Part of a small language model's weights: vocabulary 1045, biases.
Each number is 128 + 32 x the weight over its row's rms, rounded and kept within 0 to 255. Layers, rows and columns count from 0. The size above them is the row's rms in percent of the matrix's.

# layer 6 MLP down (transposed), 384x96, rms 0.0977, rows 131-147, columns 0-95
size [ 99  77  94  99  95  91 102 103  78  90 128 118  72  97 128 100 130]
[[ 64  55 114 146 130 124 133 149 113 139 157 162 103 182 118 146 134 116 168 167  59 109 116 129 171 130  97 172 182  82 120 178 114 106 130 162 152 160 150  73 172 128 139 188 167 155 157  90 120 145 109  50 162 147 102 158  61 137 107 147 146  86 133  80 119 120 114 129 141 153 177 106  83 132 129 168 146 135 146 121 109 123 151 134 115 123 114 153  60 150  74 121 127  93 115  65]
 [127 134 132 180 156 167  87 102  98  73 139 202 144 126 104 120  76 141 143 137 154 133  75 115 129 153 153  39 107 124 108 147 125 120 164 177 117 113 111 128 112 132 144  89 137 164  89 169 104 129 137  91 117 172 164 169  97 108 135 102  79 114 110 126 125 175  69 172 137 169 128 126 136  73 190 138  88 127  93  80 130 169 170 120 148 109 140  83 155  61  87 146 137 188 100 147]
 [142 133 107 101 127 150 159  81 122 206 137 100 167  82 125  74 161 132 114 137  67 109 116 121 178 139 202 139  90 170 166 138 105 152 153  97 177 131  94 126 177 134 100 142 108 142 133 138 158 158 135  71 161 160 138 143  63 136 157  96 136 105 166 139  95 132 150 148 158 143  62 134 166  95 141 141  87 140 136 106 150  75 129 158  91 143  69  87 113  93 124 174  91 184 156  81]
 [140 124  81 116 112 102 114 124 112 135  71 114 163 131 158 173 125  94 166 132 127  71  84 157 191  86  99  56  53 193  86 190  55 137 114 125  88 101 149 163 127 163 174 114 146 107 119 116 130 109 107 146 129 128 135 118  76 166 142 179 127 127 168 151 120 153 144 139 119 118  98 102 138 138 149 183 132 126  90 189 142 190 100 137 101 191 139  84 146 165 135 127 101 155 128 128]
 [229 135  69 175 129 175 120 109 120 135  81 160 152 154 171 155  45 124 109 101  99 166 134 124 139 174 110 161 146  54 119 150 145 157  90 179 110 155 117 132  76 117 135 111 113 124 133 121 152 139 137 125  71 136 163 147 105  82 188 138 103 133 212 109 146 143 138 141 148 116  85  99 125 132 133 120  91  81 113 123 162 139 122 137 126 101  87  92 166 105 172 107 137 170 126  74]
 [ 78 157 157 117 106 109 166 138 139 129 139 181 130 120 121 116 149  98  71 124 125 105 155 132 144 179 119 109 183 118 127 110 107 134 162 154 145 139 115  90 142 109 177  78  71 126 140 108 142 169 148 135 145 118 147 137 167 162 139 135 167 142 131  86 120  49  99  77 106 100  67 152  72 108 105 175  41 119 177 179  81 114 183 188 123 143 173 152 172 156 135 145 143 118 114  73]
 [117  87 118 161 144 143 131 170 149 107 145 158 121 138 115 116 147  80  63  50 162 133 119 153 115 120 114 141 128 146 137 191 187 118  55 125  94 131 164 145  66 149 164 109 143 102 141  99 110 146 126  88 125 114 152 117 111 130 104 158 187 144 150 123  97  73  99 179 112 143 139 190 116 124 124 172 177  74 110 114 146 155  99 138 111 111 100 182 120 127 116 183 206 170  57 127]
 [114 133  75 107 145 126 103 122 135  71 144  54 131 101  79 162 141 156 130 159  98 119 129 119 102  62 123 173 176 178 148 182  94  98 123 142  63 162 154 159 133  62 136 119  74 163 115 117  97 127 202 137  84 184 126 106 153 117 113 137 108 137  69  90 107 170 170 154 136 151 128 143 109 145 158 147  87 120 131 150 135 149 135 132 102 148 136 213  87 119 152  92 124 166 117 169]
 [151 119 123 121  65 143 183 103 105 138  93 127  90 147 171 117  52  84 131 182 131 132 174 141  71 165 178 118 103 112 138 127  78 127 167  82 125 115 108 110  82 114 126 141 152  87 141 165 166 101 128  43 113 151 138 117 200 180 118 165 149  80 155 126 178 154 189 142 144 120 102 117 148  80 140 141  66 118 141 172 143 164 172 122 124 128  89 122 167 117 141  96 100 145 113 122]
 [169 160  99 140 136 101 185 107 121 150  40 136 175  95 184 161 137 158  94 117 112 148 146 118 171 120  97 178 138 152 114 143 143  90 141  99  83 125 164 112 134 108  95 146 172  86 141 155 157 127 135  82 148 175 157 135 145  91 189 153 123 136  94  66 129 188 127 131 124 160  88 156  69 149 115  61 118 105 156 112 117  96  76 138 104 135  96  92  86  86 126 145  84 190 114 118]
 [ 95 127 124  69 136  85 167 124 112 129 150  82 120 168 148 163 138 144 125 107 162 141 173 153 133 163 131 134 112 154 123 137 152 190 146 140 150 102  97 134 129 156 133 158  41 197 139  78 109 186 163 100  43 131 167 105 205  93  89 113 115 165 138  92 133  86 124  91 146 122 112 110  99 147 170 105 165 148 106 167 107 102 123 166 147 115 102 127  80 133  87 140  92 113 190  83]
 [170 132 170  98 123 134 135 136 137 125 137 128 158 153 149  96 124 126 106 190 152 114 182 134 148 119 106  63 119 161  94 141 104 120 124 149 141  90 197 136  70 167 112 114 120  95 128 177 103  93  77 102 177 144 166 124 130 150 162 116 161 101 109 115  98 123 114 134 113  90 119 195 129  69 155 118 124 194  72  88 151 106 122 142 150  46 145  84 156 188 107 146  77  56 150 122]
 [190 138 135 117 146 133 129 109  60 106 131 125  68 137 118 141  62 170  99 130  75 153 115 141  85 124  86 120  69 121 173 182  30 142 105  92 143 125 102 112 125 109  95 168 175 145 204 132  87 130 137 105 152 103  89 122 128 134  95 154 151 146 152  77 144 128  93 112 155 106 152 104 107 145 139 112 157 108 178 164 124 152 144 164 130 136 131 123 130 102 196 139 110 159 186  66]
 [138 151 124 117 135 162 135 121 180 128 132 136 112 177 163  93 142 161 111 140 117  95  81 113 146 184 157 149 143 109 151  98 152 162 150 158 164 120 119 119 106 165 144  86 182 193 152 129 154 152  89  62  87 103 160  94  61 135 150 155 106  94 118 150 123  87 122  52 135 103 116 215 132  93 122 162 101 146 114  87 123 124  95  71 110 132  42 112 167 154 152 148 139 111 118  73]
 [128 183 102 164 145 141 114 138 211  85 138 117 137 148  71 143 179 159  77 131 106 150 151 130 120 149 145  96 159  94  69 102 114 183 166 143 133 200 107 108 104  77 123 107 123 168 125  92 152 140 110 137  76 120 106 114 102 153 139 114 112 145 147 132 106  91 138 124 112  66  66 155  53 150 111 208 125 155 183 108 109 192 146  86 106 162 128 140 110 147 128 153 134 136  90 118]
 [150 108  93  87 113 101 120 112 147 119 153 149 116 136 167  21 188 183 150 113  85 147 100 116  70 120 125 115 157 101 121 136 185 144 135 184 138 168 168  95 101 123  82 134 104 113 128 138 172 153 107 148 166 174 139 126 167 127  79 148 122 108 138 190  47 130 133 115 147 107  88  97 136  76 136 104  98 182 153  99 117 156 116 113 214 130 129 137 156 120 127 163  82 133 120 142]
 [140 103  91 142 140  97 138 153 147 126 169 143 125 151  69 144 129 126 155 116 159  80  65 146  98  69 105 176 133  96 121 115 172 132 107  73  89 116 159 159 117 125 128 128 180 154 139 150  56 138 127 162  90 120 142 106 130 112 119 164 157  90 150  66 177 124  95 143 175 164 120 132 107 118 154 104 154 125 185 134 141 120  79 132 176 139  66 147 145 167  83 141 182 204  52 114]]
# layer 6 MLP up, 384x96, rms 0.12, rows 132-147, columns 0-95
size [ 85 106 107 110 109  94 115  94  90 125 107  85  80 115 109 120]
[[106 204 145 136 132  96 109 135  80 123 102 174 140 171 145  96 130 159 152 144 144 119  82 151 115 137 153 112 153 120 134 116  76 125 103 176 162 133 132 121 155 154  86  96 118 163  80 102 125  98  99 128 143 161 121  70 207 130 103  86 126 104  98 144 145 104 109 141  88  92  82 160  75 118 159 167 108 155 165  92 158 185  78 114  72  95 113 161 201 210 102 130 107 126 132 107]
 [145 142 137  80 119 165  76 148 141  78 106  99 152 232 103  84 186 111 131 152  72 152  93  77 149 138 153 159 112  59  90 106 114 165 137 167  81 146 107 170 148  99 142 143 182 154  90 138 137 189 158 112 139 113 113 143 122  62 177 127 132 136 120 174 124 135 147  88 106  82  94 135 122 138 133 151 176 154 139 116 138 107 131 120  94  97 182 110 121 158 115 149 167  95 174  99]
 [155 128  96 118  91 112 110 114 115 137  55 183 193 118  87 144 128 153 159  85 124 128 103 111 161  97 156 141  98 149  52 136  36 125 139 141 133 107 132  87 158 120 175 132 127 173 137  77 145 128 172 112 104 148 155 103  58 176 182  68  74 114 139 136 122  95 137 110 172 177 110 184 103 131 113  98 161 103 123 133 142 116 135 147 137 152 113 132  97 134 143 114 143  50 173 127]
 [116 157  92 133 176 148  97 102 159 108 169  79 167 129  85 155 110 237 109 131 121 124  82  98  90 174 123 110 165  89 101 133  76 173 117 118 152 126 127 146 114 109 153 113 154 150 138 137 152 110 123 100 108 161 147 123 139 111 165 101 101 187 143 130 123  98  67 111 146 176  99 121 111 170 211 122 145  46 180 117 157 126 114  93  96 150 122 117 120 124 129 141 180 112 179  76]
 [ 84  94  99 101 141  94  99 132 191  94 118 143 154 141 131 145  83 194 126 155 153 147 151 135 107 118  56 103 163 118 103 155  72 137 145 145 115 150 198 124 137 174  95 162 175 140  82 127 148  78 144 103  79 114 128 157 138 135 166 141  37 181 146 132  93 134 171 126 160 106 122  94 129 157  81  90 141 100 186 139 105 127 153 126 125 168  84 178 114 123 163 153 145 113 128 190]
 [136 111 100 112  65  87 113 123  85 124  86 163 129 138 132 138 117 162 119  47 167 139 121 148 128 153 137  87 125  73 131 147  62  91 176 111 189 159 125 104 229 146 118 118 151 136 140  97 123 139 157 113 123 124 129 179 147 202 145 105  40 115 152 140  98  96 107 128 190 143 115 116  89  98  94  90 141 143 173 130 139  99 108 135 123  84 154 103 117 176 175 131 156 134 116 141]
 [100  64 100 145 129 191 123 101 165 100 115 156 136 148 137 118  72 101 137 114 179 153 102 110 112  73 122 133 152  83 141 115 150  62 148 130 156  76 120 142 158 151 114  52 120 134 133 174 205 117 149 100 116 102 136 187 113 206 140 153 121 119  80 158 123  91 154 105 150 138 116 141 137 144 177 182 136 139 170 128  89 169  75  87 136 163 141 119 117 156 118 113 101  67 143 172]
 [139 136 112  99 109 119 110 164  99 128  95 100 136 157 162 126 134 161 135 134 120 103  99 118 108  58 124 189 107 132 117 153 115 121 168 217 117  99 149 145 153  82 135 116 120 180 142  94 134 144  86 159 106 141 125  73  96 129 117  67 127 160 133 190 161  65  76 125 112  93 148 142 136 119 133 174 129 111 143 130 180 121 131 144  90 108 175 150 115 198 139  61  57 168 179  73]
 [ 60  83 112 129  74 128  86 125 158 131 125 125 148 165 169  95 157 120 196  84 121 123 117 156 222 118  80  57 135  65 140 115 106 120 170 133 131 168  77 165 134 184  97 149 146 122 147 143 128  72 137 103 129  85  99 178 111 101 162 139  93 134 152 138 104 129 150 119 163 147 139  85 106 126 115 133  75 119  99 141 142 146 147 173 146 181 158 164 153 116 178 185 102 157 139 127]
 [102 107 103 105 138 131 116 136 110 117 110 111 180 169 150 141 114 160 135 155 112 102  65 135 164 166 145 121 129 121 147 174 149  75 162 133 149  86 108 115 106 132 192 136 108 164  93  98 114 184 164  62 114 126 223  83 134 124 133 135  39 162 117  97 147  93 164  86 139  99 112 121 162 105 135 132 169 136 119 117 135 197  82 131  98 142 113 158 126 143 120  90  64  85 179  87]
 [152 135 137 124 105 112 102 174 127 124 147  84 160 151 136 112 191 145 149 102 105 198 164 106 146  88 139  80 139  99 123 120  94  67 195 161 144 204  92  58 147 133 140 144 124 152 157 178 135 126 175  53 133  76 113 167 125 115 163 127 141 151  96 117 116  68  93  42 116 125  95 144 159 153  98 154 143  90 150 107 115 162 122 122 150  83  77 121 140 133 102 147 109 107 141 152]
 [113  79 127  91 126 169 123 149 140 121  94 148 117 136 102  91 121 111 114  71 168 183  57  74 135 136  84  90 124 135 155 164 135 148 175 129 135 161 133 126 111 103 136 150 124 137 188 139  83 117  72  94 124  74 162 137 106 168 113 169 108 126 122 174 100  99  89  89 196 118 127 112 143 139 133 149 138 136  94 144 150 111 156 130 137 144 153 168 133 142 184 179 162 226 177  63]
 [120 138 112 129  80 172 127 165 139 118 103 114 150 183 121  82 155 149 140  79 106 150 102  93 161 150 114 151 182  94 108 187 123 128 150 152 149 167 131 126 119 171 157 133 119 140 152 120 161 104 103  52 118  39 178 107  99 137 182 154  77 147 113 150  82  76 104  63 113 114  95 167 141 109 156 179 135 106 116  94 158 118 123  69 116 163  63  90 176 169 135 112 136 107 122 128]
 [ 85  87 106  87 134 163 109 139 145  89  80 155 139 162  84 126 108 139 168 128 168  75 119 151 111  92 107 100 181 103  95 209 115 108 147 139 129 114 127  76 153 139 108 149 147 154  79 201 118 126 192  85  95 130 181 134 107  79 167 137  56 148 157 115 128 146 136 140 154 112  99 141 118 122 122 149 157 163 162 135  58 153 133 135 183 102 131 125 130 165 153 109  60  75  97 139]
 [110  98  96 121 170 102  99 113 165 136 177 153 157 126 145 102 193 131 142  79 145 189 114  39 120  91 141 124 126 113 141 111  82 150 133 164  80 133 107  96 139 106 124  96 135 149 170 143 128 172 120 193 131 114 149  81 100 126 116 133 124 170 131 214 120  76  88  93 162  90 149 127 103 127 171 185 164 152 141  86  77 149 111  61 137 147 167 156 128 140 175 150 138 175 116 126]
 [ 71 135 133  91 140 124  91 180 144 102 107 139 181 133  70 141 157 124 167  42 200 124 132 126  90 147 117 107 116 118 109 150  86  83 153 130 160 200  83 104 172  81  75 112 204 152 148 125 151 156 159 123 109  98 193 152 120 151 131 111 103 117 114 136 106  80 108 129 162  98  61 117  94 115 129 132 145 141 143 163 163 146  83 122 122 134 117 137 138 161 103 154 160 113 121  59]]